Weights of a small GPT-style language model, trained from scratch on English Wikipedia.
Size: 24 layers, width 160, 5 heads of 32.
Each number is 128 + 24 x the weight over its row's rms, rounded and kept within 0 to 255. Layers, rows and columns count from 0. Numbers have three digits each. The size before them is the row's rms in percent of the matrix's.

# layer 12 attention key, 160x160, rms 0.198, rows 146-159, columns 0-79
110:087094154101131109162138087126131093151126141133139139113116162159087124138101105116131130151150127137089146130114159125153119163129091121152140101043146114167115128149104115119113132122140155146151104107113112128122119109128115131114094142
112:138159086146133159178085112157143098150194077154103121124113168130128137116129163146129124119141156124139106148125145190099166122104156124141140141077110147170158109119154131115098120115091089151140081132132106155126123136160122112143140130
113:112142149130152136156108164142112094116145097173122117158091174184099138105122123117138131154126119117081097099143138107137118141143162123143146145125145100107133147140155123105117132118101135112129142112172135132152119124172136150122169183
107:135126115128092149127144158125114123152109114113133104111145101142109143124108143149165133125110143129096150086154104099137132114148089129111126125159104123166150088127151136114082133153118135161126170134157136119105115083124097104106143139
114:157125106102088120125110131107133099134133158101132137112148094140119125132164146126149130106099092107086156110105145075126095158113180153100163139155117094149096172100116142130148104147129077105129142100132108140122105153146147159115095131
109:100096113093131134120135064123155144121165135114135139154124197091133126129134093177146106121122106131154131141132128167172131123153134120083137160127084127119086149089126132117126119134151120118145150184151140142104121076149087129112130122
108:152160151091155111151120130118158129116160120110177151139137130155132145136093130136128144125145150108145122149165112154123146175115134088154130166172110111121175082146160158098157116075125134119155184078105083135118124140086137125133142111
118:075108102152079111139122153136157110102182123142133176122106107118142126157132120193144124165158138142148129148141164103136146134107107131080133118118153118103086119171146110110135101131125136145125121132159162085105134153113119119072130123
112:103143119125162118124131114163145091084130085078154152128170141099144119116115169153120127122108107079098126091125149106108112108127111153121141116154145109170150123134183105132159156151138111167117111128158146082152140068103090123118128181
115:101105046136132136119200128160182121114135165124137131104114122133135135116124164136130103122120159134105150106109111125113104155134140113128073130117082104085144135123103150110111159121131128098136162133120128113150146144125101130168116147
113:123132083125127122142141153119164167095154170154157149120149159159127133174147140157101096110087137117121104142111163148117148146049123119159114088129123092112113127135153149116123099137135144099128096090103113117182116095130160137095122099
113:133078128123123162174145116170156133120138067111112090116138157159118155169133130120166083161115142132148111129145165136136162148154138157088155160152145129142155155135111119157087100098151161135060120163102121157162105113144111115114110125
111:099135140148138164128167133119125092173115148141136073106109106119139099121168114143107154088129161097153128176107103094130143095118094095136149096141115126132134135122141146156141118121134110150163141107112148128132124164123080121162137134
114:136148136126110144124129118117141133127134071121107151105186132116114059146125134121150162131144097114116122174092124149138135178140118106094153102106112139155148127112091154159122125083123113111151165120133083113175106145128108191136145112
# layer 12 attention query, 160x160, rms 0.195, rows 147-159, columns 0-79
118:105131138130133127146108072160098145098088090112135127069107158164124097119114146127162110153123171115136114128120163136122140126101141139146178165141114139085140134132138146145144114134109106116177121126126111157104122126178115137161090134
112:111192112141123124127141123121152112112133101147138163131098114105111125123108168167147143154167117170097114115117121046142096129131167080116137125117137134098105121118167111124137142138175118139131121170135123119146113094158117147157138135
099:096128135134183138099132157103152133159142126122148117147155099163135155113127140110087121183120115132145158073107115079122105099115063120101129095178122097128174112172110142120111145095119104155144173119123148114134132141114145131113153108
112:147093128111118139127117136099154122139151148122130115120142116114111149141140174139118142124110095105132105166088137108108072160097143152104139118129116118135095130086108135125127132104126122100159157122092093130116172140128123156144173117
112:107112140159126154115117109113133113115101115172115148127162169123149100141093166106159135156091137158113100107105127144114104093146150104119118154123095122136112113110140177147126119091103117139087145161138123148096140102163141140123147142
117:153108124129151122127104081138132121130128101134107151121097111095128122137138144124141129128131158149131125147141130068114158132093135130140143191126142118084170070112154104098141128146166162119162127100153148094137126148094098162134123125
115:063113099138160143201141127134090110137136125111106137056109139095160124169120099144114149144163130117148139131110128126161137114114109096105095094102164134140126137150134141108135106114079135164125123102151127115126143134109125076138159140
113:116126126149185129125138133148143092154121095119116072103136109121147138113120122134122125129135100119160139098116115146121121140130087160110122121140134116126128085089136106102131139133088125099161145170096135130161140117081133127142118148
116:136108098121126155126157095114157153137137149140172131140127141144140084120108148134169125139167127108107119121089126117119113163127149121144102106092087106131143172113146172150129143106138151139144130086163123111096112153131110157173087127
103:143160121122142123158140163172147144115169128123110143125139163128151070087129108125161102124145114132161117137102154131117178135119129135133060123118129137129141085150116085173114083152148155110163129087104137131145097128093150099090101142
112:122127126102129146152141140148132179143102123077125121152092140117104173151142109165143135115100130131149127137120155142129125122120125121171114125128053130130120142139093136151119147126141100103065116166144132159120081115174135119148159116
110:112153129109096144121099130160110105142141124149133116144151120146093118138126121142121134086144177100171106135154164124162113096141106113134167116134136119135145136105113120137144107092166140145117096167094139097127114103120127145162126144
111:163072131136171108156113108102096126130168116136127142124140112108133113138126124107119130105119160096133127110130094122172117167168141115142124155160087131122113137096134145162112127120108142099139122074132095109151145103131156157117167142
# layer 12 attention value, 160x160, rms 0.265, rows 128-131, columns 0-79
095:141148146136159135066143147105123086110092145105144133161138123118153133106142144127135130108128121177150181126114141150119135148094156137122113131120106120148083119148105148132120151107118139140156127160130142098150059142091123157134148172
101:151102130153092130104088116106153153099107143184167147134093134097114127135147147161136084131070202136109134132125163153100101128156137149131150119159101105128103090126132120114128116108159138145136136143098142090142173149128136115097100119
091:164141127124142119182169151153148124086092130128082100161170096139120134110120120119140156115137135138138129098172124122085131158125139113110118098150146151186083078076123126142134189101163145124133149125142143124085128103114142119176120105
106:115122154111104134154123146116170135125157165142114104153131108153112137105140144131117133142095096162115095171126153121111079124086142171189113120132119109132143139102144110130159142113171127170126110138116107105123135108090104145176114118
# layer 12 attention output (transposed), 160x160, rms 0.238, rows 128-131, columns 0-79
092:148201123114150111067125146154140164144112129119146104155156119116141114135174084106095104103134112152128126131134113155089127149146168166141180108099146167157149093101156138143138142151160140124136128103108140143122116146118113153150161144
096:174150195147102112112085103123134135126132161129146154142125099120125110136111129129143067144102158134131121098125143110155142138142110127120130111159135124138105120172161111070113164133107139145118101164142168078119086109149167116095111158
088:138128097154110100154165144157145114162104101112118125090089203174125095151123086163141118133136172124134118118106133119084143147149161132144123103145146148139077141135101147145120148114139104145115117120131151122098149150125165132128132146
098:145149147161129141143114133127197113117154155106101156122169168120126127093164115152095101147095136151128092158123172115120131133112130112155119161133126125144126107103152123082121138100118106155117101108144185123097110113137107071174140174